Weights of a small GPT-style language model, trained from scratch on English Wikipedia: MLP 2688 tanh GELU.
Each number is 128 + 24 x the weight over its row's rms, rounded and kept within 0 to 255. Layers, rows and columns count from 0. Numbers have three digits each. The size before them is the row's rms in percent of the matrix's.

# v: layer 10 attention value, 448x448, rms 0.0383, rows 282-330, columns 56-111
# o: layer 10 attention output (transposed), 448x448, rms 0.0365, rows 282-329, columns 56-111
# q: layer 10 attention query, 448x448, rms 0.0476, rows 320-383, columns 56-111
# k: layer 10 attention key, 448x448, rms 0.0451, rows 320-383, columns 56-111
v282 100:102116112151120149122110110151148089108072148117098145117137155124129168137136105132140125105092145128138134149135110142104140142150175106127152145111145101109149126108
o282 099:160155119127111123166141133150136168114137109106184112125104112112123110143104109125121116165167106120165120119146099105106137147150092146120146116061120137120123103129
v283 089:138117086118114119110119137125094147131122109141136107128074137124117113160174110140112108118154157089118149089118126140120114099141085135120124148104117083180076067123
o283 087:112233132145106134143150119104136117122126153105115150148120156128124158127104190142162151124099133148125145138118156101146140158132135143143125131118115191123161123116
v284 098:111129133103177171093143117149146131112138096144105134143139089112172119115123099169140138129161126114119162151131162084140104137142102115084141147137152142133157117108
o284 083:134000117134096087157136157129160142112090162104133145122102127176094124070129142085151148124111138125116095127133115151121157145125138152134131116156095147123147155163
v285 099:169123072125116080149159135130041134138107098109123146075144112147126088114135138120130124138127155126122116114134124149127126104146144187149116140172086123160149168175
o285 098:099241144144097166098112125125188081134081096179137131146128153108112132182126108176092136127145129125153147110115156121135103165145132116101110130102155118164130108112
v286 095:110125158107095135101112109125158145138124120129152104115172141104100132148124143117104123083125134114133112160148124090146188127161089125097102107113176142085125125141
o286 095:120081117117155130129141148127105125146149128118108156134126109118124129094141115130114118165101116090089116127144105135124122087103101163204151145180099167149127144123
v287 096:159140122180168120117119161092067152151155129118151113148091131154173091105171151123133097142114107099107092108143111124127111096129122161104140138157107121134119150132
o287 092:100089163115114118106122126134163099142117123145106124115107127130122115154137163105139140140158129145103136109078134110128150154151131127128103161124144084173137123105
v288 100:131138146155105139158100142120129108158148111143093118151104127124125147127174107148123092150107113130148134181138149139081120105147143117093139123109169144119151117160
o288 091:108000131092137129129144113099121129127148134093136140119150117136124074127130136108119131124121138135110129125163116096143138130115121140137112136130095124109124138103
v289 098:122131122127081133105121150138116124132128094166140127124131119117160148161139124176118091165158144098129145128137112145152094086149111090108109139142141092192082135129
o289 095:150102122147107150160118103145136112147130140136110117147119138140147131096134146146126184126063144163142136136072149143120140167102162161133116167104109183085185097139
v290 091:106133110105126121141096111144202110095138116122109162110158116131181094120115134133111138121125153167121103151128137083141148165150161145094136130100125114119148073117
o290 090:147103140117149079128155139144114137156104177121169140139106141126112129102129118108142115139125115127135114145155120152121141115137104146154111128137128120106139153156
v291 098:124118102145157172154110100114093174150090145105140122131154145118148157139116118119130124157102168128149074123134161076122161113138161163134117125108127128102122101109
o291 096:145178135110116092102131140140124109151164134135162116168087135140144094124083132125096089125132106093098136144116112143114123113163136116129118110102131102134142136116
v292 092:139117116151162161152084122140125128152124145137112147146107142137114121146160086126131146140110152135145151142117168143118117146118119119119115149118173127146095141142
o292 087:079225117151118133108117099152120124119130147151179129101100139141150116103113140136124086125113124134092128157147134118123157115133144140162125107114130109116175089126
v293 096:086134132192181108127139135129150167078078116107129127102097151128111164139111130127122141108099123133117131095132111084083105125092133136114164142169125156075151120137
o293 095:196137157095140134133160120117083111135129103134137106155131125111110114137144116117116114136142111119136134124128082107164141146164139105126135089085129063180112137085
v294 092:091118149157096120144087062128145138096161138112115116144119121169168136163084120135135172091119110172130134156166122093110119140133130127138155121105110130106135089163
o294 089:180001128131149119135158168088088133082118096123134177126139122109071106118145118109142129150131167107128142100145133133136120117142142127136117107149134099139099162122
v295 097:120143108098136118138152142097109113112152069121150146122132128128157108139120129146106149153120144142135136102128130097145136128079143118112146137092125136153117083166
o295 097:153218134100134096160107135160158130129127172106137114137128113121079139097085134130132101123128104139130137149172124155118106096172104130137076147164112140094130147133
v296 095:149109200097110155117110147111151104129148131132084120139117116148142122179144112218121139112156102197159150161107141134147104177158171100147110096125150141124150095099
o296 097:135156120165131110113178119147094127108112150138168167120120134118146110095118125050156120108092125119106110186148150164084121095086122163091143128132126130077098118135
v297 091:128130103158117150118173141092103134117131092146159128133143113063176072099151161135093104124126128103134124124139119145149162100119106118194085122175137152175149154156
o297 088:123050180101165172127093098126129120161077078145101096145132119158108154135111146139091151114149145141123103134145122087140132149157150110105162133132098121124140134114
v298 097:103127132168166098150115120112128170131103160122101119151109153148106144128094126098117143134102130129115130123141116072076098115130139148150140101155123136106120131148
o298 095:193135150122111129117158142140103094106156067153130122122151136079137140158169095157090138132147133113140159106107143123173133156129149086090136122115107070145152129139
v299 089:122143183114139088120141124105150114087130130136128099157103131148175129125123126162130152108125094100111115143122159091098143141140146117133165129139088136073151106142
o299 088:149087102127132140146120149156139107145147146102160161093109109131119093131137118096125141143146141163140151118138124149131125091122126132110082174117142088127100118165
v300 096:150138108138167136130129107181124108121102134094113103138155158126133134110101140136150143131117166114080092145108103128144128102096191102140157147144099122141185171137
o300 093:135036143113119142138135142094156084092150075201116113092137116114110100173139116136075107152135118117138155124160105131140082136131135113122117101148120080155088144110
v301 095:119131137100171118135116143106138156137100109165160109111115110114107140126118130111162126124093142120063203094114113085162186126094106150118129131117137153145137081103
o301 083:128255137114116121146121114115092136132140153121095126135104119152130175125156146147110128125131114132171141149103121122132117125137135125148109122133109121136125144151
v302 101:099131094162124156131124117080137096119136167120107113160099133138126139126123142122109114137145106124122096142124092162109117150112123142125139105121120117121130137156
o302 095:124030133101132143131130142136132140150136078126094093121136133102147128176136097139138132117153138157153134090134137097150132104120181091110159146099134108135124121083
v303 099:112128147100136165119115163125139133171141143144149089155140126109138137159110106181106123153148121139145155083104114143123168136143132121163131099138161110118159125100
o303 096:120192127162123097135160118098056146089120157069108122099111146168141136136134141122139125110096121140151128171137140119177121111106136129146139164127138150127094124106
v304 100:179132115146142142152136172128110140141094144068118134116122139158089124124133184132104131091132133136099116146119145156126075102131092100148133136140125118158180135118
o304 098:105185137136158176119099102104114088112139067164100116128121137083129101159122100137116108152124138098141111113134121122159112135114151121112132137117160136143070120104
v305 101:119140134120151168098142129121149137085091138160150152118118122113169070106130116135111140159114145085125104116164146158150146151101092095106114137131127123170152119112
o305 100:154038145127115106170099114167144140156111129103113111120111138148113135115077181069183123123137155172153117130164069087119162147130128141139125151133091166120150142190
v306 099:080116115155113115131078123110135114086156110150116143110144137093141129121126140168126161150108150108088153119102144134141176129154096107147169156116126118147133081147
o306 102:168197161103137121158144121113083142133149118098136118108091120176141139113171133084145136185133116133170110128177119098107122141115135111150123087098105126110098153141
v307 093:108139154149146142128092127120158108129133169109135091164141162187131144140111128170081113116116136145133149158129067074096146150135114116150136143115158130106136160126
o307 094:140003126107146121124179155117091122127145110135144157086118094095132126132184104059148109138114125136113112129104143150164141110118159134110124125139108088158095122114
v308 097:090141117152078144138112131171124158124166123137101141097099120119113104146138164136100156111143110127118096142110121120107108138176122124119102106092128135143090124120
o308 096:152166106132145120110177140119139123120127129107154126180160140132156115114105078147141133133129126101077151137140129158137127091070122141131151141157111113081149146130
v309 098:136136101132127072145146151144107116123081153108107110087160126134121126134091137096096161146104170138139144120105169140116154069080148132109120158121105133146100145139
o309 098:123208113094131197141117103106154082111145123153133143159117118115092125148139126166093094132143127134164118098138113142149094151146127115120110128136135157155143112151
v310 096:132126124114136137118106142077091148103125148151169104168103114148142141102154127147137102120151108146116189101130098136095109116139102122096134144162166099191149137132
o310 095:162211116121110148107160125129148131102104093113084111147135115136110156131127120124100165128094133091126106129085151142120101170110138160140127142128061156127143132105
v311 101:136125103101092119123186102100105122104161147135141130115150136138091123138104130118161130153179124155097122104123112106131126136138113144126121134103099130112114128147
o311 101:106110120109141101136126127153158151126118138075115141132126119111101165154126149091146154118143101135171110138181151148120149121129121123116148116162153129127123151154
v312 088:118114187143127116134090113174167140147137144128082114135126132116156161109127115149146104107135126116156134196110168101134119130149166128133130075105161135091099125128
o312 081:161072142134125120091146171103132125127119159132180150122134102143150098093171081130121166165118143135089125136120111115142142119096089138102090157116129121128145109157
v313 100:113123110127131119125136135148101139122150067124118112138148132120112083135107135097093141151135150115081109079122124080139107079103106131101129139096129102137109117130
o313 102:108161147100113128150107093133203140131130167107132125155096147116138101108117107133129154126159084123123157157159101124132108140144113144167130130165115123110157134134
v314 090:097121123153138143114112154140091152121139096137136128118109136149125121160126107149130099162123115126131149066105134155143159125145083161183133179145109089153103143139
o314 085:140232117150120148111118109169152124131092124096144129154132113128131115093116130081135187097154137117125099160119114121087154153138137118133133129100129142113142138125
v315 097:131138115135097105187087118137173135111100148106099135145146138186093154142112173108146157134096136162141107129095103160120103131111108147124146108091115115099153121107
o315 099:118165108133160155126111139116089125115122137134160154115119103102143093138142086139131088136130110110131115123178146148148135121169131131131139119133165130125072135145
v316 101:138141104137158139123143136108140113121133174110119118126161139148141143093111177093121127156117126093099129120125146091132130160090094149137148127151147148136145130132
o316 097:110113130095108108134136165146130078155123105152075130126113132122129143117152135159098108116132156146143123117130113140148152099142167097143116133118092081133099142141
v317 092:107140105125134151111167152136106145137165175101171119143187150115129103114122131129127067168119145124117128112175100106172086118127090093115085102155106154175134149161
o317 094:138045159111134195119095102121145145159120090133105119129135095128141139144150116141109146094130121115159139108075117122129151161159182151108117155115127108135158148094
v318 088:121131152121096155103087095136200118129109136158080125110141122122129188165123070160141150095124099120146156147149085126128187157181131122131114134126160116082111113106
o318 087:166136094108148071130174168109091122147146175111151156133122112130132135109167118111136096133107123132091119137071126103144112124113109117135149108144095135119135131179
v319 099:101130127145141105139052112132186139123130156107108133135151125150140135116127155124166153107116120152123108160110114134115100140135125140115145125076109141140142132165
o319 098:154078167146139164105156140126058120100137136118104125134145148132101104156155131106085114112134113117125169119106110150092130144112173119164133107140167071105132113111
q320 100:118142115117134149095124081119149154146158100116131159150161093105127112147099148147132117144126146125140151085167099102119135141147092135149121110151105126151088101068
k320 102:090134117181121132132131127134129115186109125118151169098110112138166109138158124106119124112116158142148148128091107087144147138122113146124124162150107112172150149109
q321 104:139106108170118192117124116115156121110117192158098122158116131078103074141133147114103138136127157040131139107079157128123144140136162188130142140129103121153141154119
k321 105:105115152151127166122103076120158107110100152154128163155124137102096130135150134126123130117127148095159155130116149124084119105083134153118088114122095184101100142144
q322 094:121089124117092152112124136122138105104135128149096125113134150182140137124118119149107142086147114168113135126071089116119136108132104146185103160109123126086122144138
k322 095:125148121115145148140094116104143141116142142122114130124107181146160130151137148060147120122077119123115104116092125166138158124114125105129158119133113094089118167090
q323 095:177099167145114127127107165110111139127162160144143128181120148091073143115165096110119132164132086100122135116101109128079148142108071167107157178135120165150105136115
k323 090:150076145109121118110137145152141137126179163165115109167120128155130142140158121117121145144093087110115115107090150128098193150151141135109143152154125161085088126087
q324 096:165143152074127135091150119109074120150155097106067156145149095102107109130099147119111106098137099135127110176173089114151087136172122140160141091139152127162144126115
k324 095:163130136121075129124130114103117123097117100087085105117146119108125153096158158137124104096124103150165147143136071154137084138125128146188120137108121121172178164091
q325 109:118114091084114087118136135136133131132141115137130122129162120149143111144128119096107125120148126143135133151116129118147102120141161135123135100110106155123133145141
k325 114:115149124102084097146126109132183115097112127124114135116183110111145115084140163133128133115171116123132132140158113113128119163136154146076119119104101126138130128111
q326 098:161153170120159131159154126169125157124109090101133105095095106099139109138110090121152094159082164099135128110122142135100138130088110129118153127104172126089117141122
k326 097:170109163148150109131181142178098160125146118133125118108138119128121110125134150175113105152116132128121158115168141098120136131129144086184165156121138126159119154132
q327 097:107147119107176105084143128110127120143124094111123107116134142069140120140151124152110138120126151092128143135157115129163158118100147091169147072103148108137123146129
k327 093:115062139140122141123153111120084121115099099101132093135100122106123140122111163149134133131189125099173123151151131115212127111103100139143147137114132113161123126151
q328 093:125108117106115085128132141108070183134143082105114090134110106109139142164114118149125157140127115149124117133115126115110130121107096091089115125121106161125128121101
k328 093:125101123081111098112147152105113153161136085114107109146145145110172124161177187138150149163124109109082114127116120149145148110123126106102166157099119120061176141118
q329 101:104123111104132129119108151158154133086150103157139140075170116130143095137114145146103114096112132151115124146140129109141113128152145094138131126092139107121097107130
k329 107:119137108154136115157059161145128127137124124148194150105111106151152107104116181105147098113136150149143166106137148133147145162105154088131152109113140090134125173135
q330 091:088152076136127112139137101112159100140131118116127130131137107090086137114099127157108126135119190140115136104158128153139138174126134126183102119137096105159109164152
k330 087:108146108176081101129107133144135126078085138128130147102105115110077084105081144122118141140150132123146156152130135122144159127121120147133160129116140086144186127124
q331 086:123078123147115167124144167121131088115157135131137127114135159162147147136112156114123117137096131133097109118110142156129158132107096123135148158124165123141158117192
k331 087:113113130117154136137131128079159122094137149132103136145137138186131112096147125092141115164102132121138121120112142151116149122156152154115086155141137107129107153129
q332 107:178117147148113180105151131136123107101146160103102120160128140128153102154165118126127121175067099099114112112132138151114123163134112146097139166171147081146148166122
k332 113:200113169115132126140122115131135102130119122111131126111162131154146150092147117133078137128123136126100113091144139166094109123139106150084105134117151147128115180119
q333 102:111143129166154145111128144146084088126141123127121147119135146096108112113168129150085128132142128124138095163165140140130136110133108145146152087098173136187129129102
k333 102:143167124139132144130165130132116094085121142145132163139148134096117107117123162156128107123125147111152108156148149167142108110172114091145178126137163119138121084133
q334 084:148085174115131137119133113126152118129151117121105151138196130082080146149138153125130122102102113110148130127185113132101148111147128113171143140135150114108111106130
k334 083:155116149132136113121111116128153112138155148154100123191118150177139071163145105087131116099102118121115121129112114142087155102129109144113119134137143111129104137140
q335 102:129143182124145121150129092116159183133106128127089094164146140158107177136101132095132147058116106103126095137091138124121142136126149133160126144103119145109158140100
k335 109:108137161144126131127158135107143139110107114093088080147151175108122138165104147133136131098119109129065133112096112131134164126138190158153137139098122129078130119098
q336 093:163145147077142161150104137168149104138125135121127126146142122164104096094122144120109128074141153106153145110108128048113129138153140107177129110143129137079127137139
k336 091:124130152126138144144141091148130141142105124099146115121143093116129112079141139108126078123080137119171111105151103066116135164117106112173134120127102150128093143126
q337 109:141134143138147141093092127115148070130152163133104124097128125110142158140161153154101127133121149185117128135156153155136094108100141102133139151110166059159143116146
k337 111:138127128134120145139105163084124098077095183102143128094134165153131131122116121124131142135138159123184098133113135173159108119127122145156130150136162106146118115126
q338 105:134105126162142124142101120138129178134142110141173141132120091103139106132139150126138159136118129110119104098140141108074156141118083149133131123119133152131101133106
k338 107:122096116146141158097083155127117130176149095161172111144052139125129108156180129141116132159112145097127090105115155098095167078116149137092134107128140150096132146138
q339 100:159100143171129132128094143155129102146102178134130104143163114099155121115167149098124149095145143081112107112115130138078146114111164102129128135115131118103103107144
k339 102:136113131155120156122092101161155118156140150142108097135129098118138139149146111113111126146157136116111069115097137151085135143127166153131115098119130167070086113157
q340 096:132128101124149128150113167147118098103086134138145123139093151190167150130160102156122128153094102175141102141176104167158150137106109132103130131121129132147147114148
k340 099:144094108096151140148126135137141128109116139128150126175143197165133143142134133119158144109111123129154113121123112126123137092176121126112146134155176120137073113118
q341 100:095145158140150149094112105110112116112111098106080101138127118118140146122185092110122127106127102136125120157088084162145125172161134152116112078141135133154145116104
k341 091:114184124116139138100098121117126089119094099119123143128127142105093161142138138147110133096145144123138145152117120173210083110167164141138164089154114125125158116127
q342 114:144127173105141125148109133136129148146132123090103114122118098154154150150121155111117128099115175142124088114163119102134089131126187108127123110130186172157138142125
k342 111:136115119158126157146117119148158135162112121094084133124116138160120149136098129119100141120160148129096114137121068114147115137131162133115129180118149155161113176129
q343 108:136146146145144155087159083128122156121129088124092164123133101087112120146142143093146149134132116120159121124142128101120106154154163138154139081101127126132108122089
k343 104:105211123160087130123140110118152138131108105152089136129136101096117136135102119149128141098141112135142144153155127143125085139107125106142140102110109149162167091120
q344 106:107109109114119080133152135119122167129120071130155133100103130142120123127108129098158109119145137144133151153131113117122095128197139189101120069153121109131143095124
k344 106:106132140128081106115128168158136139110129085152142177172092112142142125092151116161146131102150150130126186148142131151164084120146123120094104110129071099139182095135
q345 107:134104100146136098141124125092128134136123163113166159133126112098153131138125181106127153139149155103122114113159142116108146079132087139146127154099115125138127129105
k345 098:124074123147123099139106120146154102116115170163103111127100117128093099157125116099148144147182110136120096118113154103073169134087123128101124142131134145154117102137
q346 090:136155123150141133137137101115134148120143139095095101093120111134096100128145092115094093119111137110131154141092134119148121147146139123135099116132134166123100120086
k346 089:085131119153137120128105114149105145137122107134123087105099127085121150166136140149098134161144133145152119125100126108173111169084153120148123111122080128146099122123
q347 109:087146112160146145164126141131180139131104147119131154155106106130125137147121152158159157139128151127165120110142146096091160152121112115113158132106097117121148118143
k347 109:069115135137151130153116134087147134084139131125168139119104160122107113151105127143146164159122141150128083109104163088107147156102103131112122110107110156117095088169
q348 099:147133114143113122146120093151173104102087119152136074136131128104118077124120101117115137159080124118083111110130165148083149135105153123141076174108115118162160149119
k348 100:124144126183074120088111110133131131136101119161158096118135142127114107127111132131096105138106159104120155105157132135093130115123157152105116127091133127091149164146
q349 096:116148105146138120149151165192156114113122083120180096115098149165129117118118129118108113111108163139121152096162143076142117155098133132142105098131142117126113150200
k349 090:108106124155145144161137158153114165096074131092155136117116104106113132083095130134115108116121133139169149128176120090146100166145098117162151131114147104159112124149
q350 097:124133127121102136155116131155106136135106136150143173112124121104124066092092129099164152144123107133141122158196160178110094134111148116135139059142140177126118145109
k350 103:112174111111103091109116144132117117143098154122144147118124106107121145117122130114109123145157136153081118141127110127119133164164147136133150151123175144102146106118
q351 090:131164159127101109161137135107118139121097154102096141149097113076135141114122141129118132101098159111128129129102126159126093128141176148096092140122129184159148144115
k351 094:123116146155117144108121123092103144132124097083122128109105143104119179124123149147129149150130161143136147135114119124124132094114123136124123136113110151135148121138
q352 094:150107085121117122115164127164167080102104147174134143153153195097078120116088124154139132113133104125128139108140073168118107120156129106142129121114106098085138120182
k352 095:185149142138159115125119153121150134110096129152158123162113134120123147091077137121127087080125124128120118112145134141080128129120121138141080121157113108088103116169
q353 088:139091130140134105126130129096081123129170141135110104133117170145141126158110104121125125168074096103102144189115125146154138059087103088112163157112112106109158062147
k353 087:146092149064145134130112156118128118118190134103106096143131140151137117155163106092135113149094111147105124120075103150088157090142119109108088162135141110121110119119
q354 082:120163090129113105147119136141127168143104147099152132117086123119118106116155140120129148123135168120155162096120097093145102161156133156144072149088131160128137178099
k354 085:137183102161126139118144106137145152156105136140149140078117157077123148104135145137148136125137149116168138126117135068162138117115111105133175099111076139159161103100
q355 092:130156130076136104104118079132153160144134108119160120118122125139096094118084122105170130135098137131099146107166130142078158120109135125104089124122117140128179118154
k355 092:074181131123104177116130123160107153161130120129148143123115109134104124097085097142147098124146146131141168115154139106171157106108112123140124148113121103171153157140
q356 109:140132114146173105100135126152094143103110074107134111122098116100141158118121149130172152120109145154102163114131079115148151164100104103106140105133099131101150084144
k356 104:098123140125188144124150123118097181153132084123158126099133096108118137094151134144127125128129161120148145127173142102169117148132117092142128094127116123143169109135
q357 106:120130151116176103118123111110130172111098059100131160156106125125104142138119127101163140100109122173107135159151085102065132124119116142124105182101097108107134126116
k357 105:143166111132158098137100147148126108159123137155130102126115141136125085138163102148167137141088151173125145104133118116073136098143126121135094145097087117135141072160
q358 100:146116116112144132113109147099133125145163185098096122159136130157118166142158155132068137116122109146148101134124129083112073118157151112172117149132123144115096137141
k358 103:141179123132093153145100160133146103111149180109094109141120140167148158132162164120143118128127095101150098116091127139111109133123101138130134103120114138124113101124
q359 081:114087130117126172098128116114135105137161103156138164182110133133139121138075144109147172141108111119123115146141136142136152106102118128131174124146117154137141085113
k359 085:138098155097116139122130118138149125098134150118100153168090124122158133123155115107149138122103118145104129128111105127087115114132135145098084138166112136102118099100
q360 098:118115136142126087124143124111091110143125129083110085156129129133155164130151124130091124124137118148100073127139157138140120091135136093157106116094139145155151122104
k360 099:130174139125098129131105124107133126099103100076084095111101155116133128127135149105131142093142116111106083153134076159140118120139122124098157143100157109126137122121
q361 101:108127126157107111106135119091127177110146132152103138145139124105120112146157126142109174156147114134139129115082154117125148104167136140133132126140144133157126127057
k361 099:134113132111086113117121131106135114105152153162099146128102158099138118188164162147127160123132109107119139147125133156099158098109134122096146124110129121117192092061
q362 093:141140099099130123097126113151147113114160126126121150151115129108133091119159124145123131119147163137168119137131113140127124137119128126139099130087131132143139141115
k362 092:086167117139109146116153150104166110146118157154139133110123115121121128134138160158106111132170146094173148121116161106151136128108124099093137118093093099127145144138
q363 099:103107074115096155129115165117151104101069174134156141109096162153128115131137105167097116105093138143147150133110073124157122141166102145132118141114110122161138125138
k363 098:120063125140130098155120170134129129087115104147164162136117153116142112155137134123113165116090117149124141131130120136095100156168144129138080110137100135149081148136
q364 101:131106182131147109117115136112137125156102085165136116115091143158149107108119091083102109149098105130085109142127153128111123115121147142079137191141137113124115131149
k364 097:138094136125129141121126137120124108124173110154113114133149130168143126130122072092144093154087116129106155092124138156145154116149178122093120181124144117133121127154
q365 108:099117143137154090144121139124119133144088143114114129114134129127121147125124120113118155123140147158109132121135123159129114141145117141103115105133157117124135108134
k365 108:076204116099141102132067107114142119129135139130142144105119114129160121130135139115143113141106149132095094148107119086130155100116129110132179116136126108102141069140
q366 081:115068126146107137178141105108125120140105126157149135114091172136147131146112135101127154149123134078105074154102124186100134160066151139102166174097127138100171130116
k366 084:123105140100115137130140129135153122109148158138115164128123124161122102127139103114119129108110130131108123124134123149084141133167174095091103144134134145111100122152
q367 099:118108113152173120142130159132146129116142135153158167128154113151120121157116139153155155133103141146145127118194128118088128160080116177131140138139133133130089122174
k367 098:125176137152146154145085135155159123168122179158149145142075149168152092129136084144136103148105165152121102116102120083106130089125107118103154165131127133114061111152
q368 104:140114121083102137120120143071159143134173152125115166140098129105099099118136124142136127106160093125161130124069148070094120121142082151136134171108123108128137153066
k368 100:141154116072093131137121145096134123147172153151151112139092117116108109136168147137140134138123081120133093108085158114076127123142099118111124137129107115096110114109
q369 106:162102147100131109190108142143162122121139141126152109144162109100110106131081133141151100153096167111097138107178150127090115137109116126151118119112142136115129141135
k369 108:187117102100139085135112151151164146147105143137164145131091085162127064094117164120141140130143150119138124124146124116098141140138149127102138095124154077127127177140
q370 104:123141187175128133149099128152164149129109106116118124157133094127104148152164137154118159100122151155106136104161135113113139135120115133126141072126155123131141129155
k370 105:124105116161131109140096147156134145122094110102108129167076139122130115158142108128133149104101167125104140108122104117126125100163141103147152121122105137111133141146
q371 089:148098160102135154151086118095112114182156154147099098112115139161128075150145109123105088108123116117144114151085119099141115112099136137111127156119153108104148111112
k371 085:134132139081099148127126095137130108151145148156100128162099127174139135163157106111125116113119131159123088137104111157119087141127146129110103176131099144114101129136
q372 098:142112131142104126124113136105142157091119153153137146172125140153129139094138151132109136146135095103143098108116127169108132141141070152106155143133108110149145127083
k372 099:131090131107130088164129139177136150099132110128128150145124132164142127148153152153129185103129085092104081102097161150080169113128135140087150145144127144090106085118
q373 100:140154160109102156133127110124187142114087167081124108149124123137105113115084119077111110092099075113163111142090168093100074123182157150156137108089168135125147155094
k373 101:150090160129131120133154139145139115101119091081126097120150142110094138095083161154111142098150113118144104120151094172098071158141139176157102084141138149154136104098
q374 101:148140180078114136110124085149123104105109112126075159154149115101104119128080131109166130161145116145098142125148108157157138168133130143139148094139147097122116102149
k374 099:149135175137121140121113097124110135126102109103119137088151133109098173077112131097141106129120124110146117117128114129177115148122099130142138113128146108152154155076
q375 106:119115110120118086140123153150147094102106133203147120108132107107116105072137120129102139155102144125110110107103145170144117118156151135078101150153152045156137108150
k375 110:131107131128118107116117132151149101116152146176202132116109093146117126136125124132121111144111131108129138140144163100129140102144127118085118136127155085128145095147
q376 097:101143124147149111118145127136129128126146097098112110126137104150127124141159115147118119056118117121152153140140152124136087114189128118175135057141123126154078128142
k376 101:139149156154086131147137146165146152109127091112096118146130164117137139129150123155135119102133144141128144156121108149161103104148124108194152110159130114151135107123
q377 100:149113125152116159098139105113126131126166148156142103134147183121144097136125105141103091136101095103106103117128129194135108134110116127123112235122146084121110146151
k377 101:172171119147163122134135138136124092155101131192158095084191147147132097107135115125103088128141114106129112105107142185123116169120144128100122125142132102133106155133
q378 106:125134174085131115135087146137142120125132092157124132150111111152133149124129104100127129096122141153137130173117122101108122068136169086103126109132167095114129132144
k378 102:102161085105143133121108145197168084169150115144134133141115127166146113137109131124140097142141153119130123137126116127142139111145162095102129105132117114131141099146
q379 098:144144166087146103111130100135096151124131121095090113140186114097118141124119145132180118143146085111108100158150124178108124163102091124142157106132180121110082106135
k379 102:158109160120137092133141146124116145143128135104070097114131113149092141102128159164149119124163116117133112127166116127131125163121115140133154118131187105124112129113
q380 087:159078136113106086152122107120116126156129082158132105108109152084115105176090106121128116145108149115081116122133150205102151090089152138125115162091123135127138130108
k380 082:163052125127120103136117147117128138112152145156078119144123130142113076154098070099104119117111085128106100142112089161071159156156155121116101146119138137120109161117
q381 103:110150124158122096131148100150139132111100169138138131149147128160099152083089132133131116102153129138162119124110129112142095142128173119151114127108119128095104125148
k381 098:103124161155097104137169137124126149096097112125160127114124159135094107079107143164121120117155136137164110115149128100150116174111095145156125125104138143161118107170
q382 098:114136168144127129131130082146095127124132112155140156142135135147122143144108116118120123111148168130166145158182125112122152087103125142121153128113131112106114156132
k382 097:152144127153143110143129125154144142135164102141125196147138142148162073128112113109156142120144163138155134150145077117095155111134158103125168163135119134146114120149
q383 112:189123171132149094128146121119078198148135084122118117116201120108122148157109184098146118094165118098125139136162107131133101115118155106162148083120122147095130120130
k383 111:159117148177150132120166112120088173146131068104091103105178118128149138124138147132144143070163117127123135162133108137117124137068125097174155146122126134142165127133
v320 108:160137110088133153133100130124109133145132140111134138149118103140089118145116132129142153119118150158115127135121138112085103112083091117161104127152107153122163110114
o320 110:125100145156110125142145091112142143109133118099075121117166192134112124162070122106085079104148089085157104121094130151116095119164141125130143121116146112146138140162
v321 111:105123140144117144160157116120128164145167072138159141159139147107160132120103137111126131078118133127108147151154139139140111117140108123141098124145155136088153126188
o321 117:163164133133129102106114115107146112102067132117064146130140140157102129108127114138131145146147108100138105118129152162152134144145148129128116126105114117181120138072
v322 105:094133141187104160110103108135118132117130137109106105162164167127127087152142116125099122127117144100125148085155081105130148123119063148109143154120112118165101131121
o322 107:101134140092140086118125115134085112178108112121132101099110129149154108141110106164104149152128117176123116132049186113157100133089168107129142149129126133119110129148
v323 101:133138140101172153133145119157153129124150162113159126138070106126100124129153074121121152094146105137102133141148176139121154147083121149088096124165131147091127110134
o323 100:130204145139118146134103136146140155185153104146130107100132159149149095122117122148121111114132142124110102139094100129110128127133114146128162152125150089098150134079
v324 109:128132161101131132123111145054119117125145142121114105145131103134131129135147095119072133167144120145138138140156096104136097150147116141162111117114128140110102157112
o324 112:081100086169133129159124123180141151117103146142112145124134161116135140172133126138149116116090110161105104122115117106122151094143113097116131141121109152091168099129
v325 109:170136124136178096162074111126157156097084125115146150105111126122150117131147137121169162097130160144110084142093136142126120142138155132106131150113146144125116132114
o325 116:128146145132109097119126124132142078099175125118135152160175166109123144158095146169133142154104119108116140135129137147123164145122097147177121130149118059109147114152
v326 111:104128102139118139182118141132115108105125186135127089128173147075150108153117066100120119190105114164095155081153139153151124134136146151153106154128126113179068165120
o326 113:122228147167161076108102118137133136137132102148118129195114131138119091138123184128124121129097121131131107110109113098133093131128096120114126115136139146082125065167
v327 105:117105083146121217125130134170114087110103132092109100157111141150092153165171106121150133147145127166100159100118123131140120122117102142113109128144131115137155123158
o327 105:137163154128133075106127118095085128138150135132113089090130117127119140110157102132114149165128118140154098129128175133130143145123124114082147123133115181118088128131
v328 102:156141097155156162142103145105102140152117162135136146098110118101108135171101123179153135115115143138123111150144112130141167151109181095143144114163133118139141159104
o328 105:102042163076126116157150130152132139159116145108121095169162150180122120058109132126101127119168141112110162129150148125127083132087113068122119173104112129109128159159
v329 105:188126137068103106115130151097148110137179111119123116082146071113100133153139145118112126080175139163156130129097142113165137109122146072069128106100113131115082147100
o329 105:089221115120119163159093079159185123137143144099140148134142129179154137117121138139122084140122145144099147118145124118122163134112118107101136144134139089112151106134
v330 102:098139140162096144132146114106116130082104112122142177135125115096127133155099120143110127121160131125127078124098123097103143166151136130147155149106136157219140138087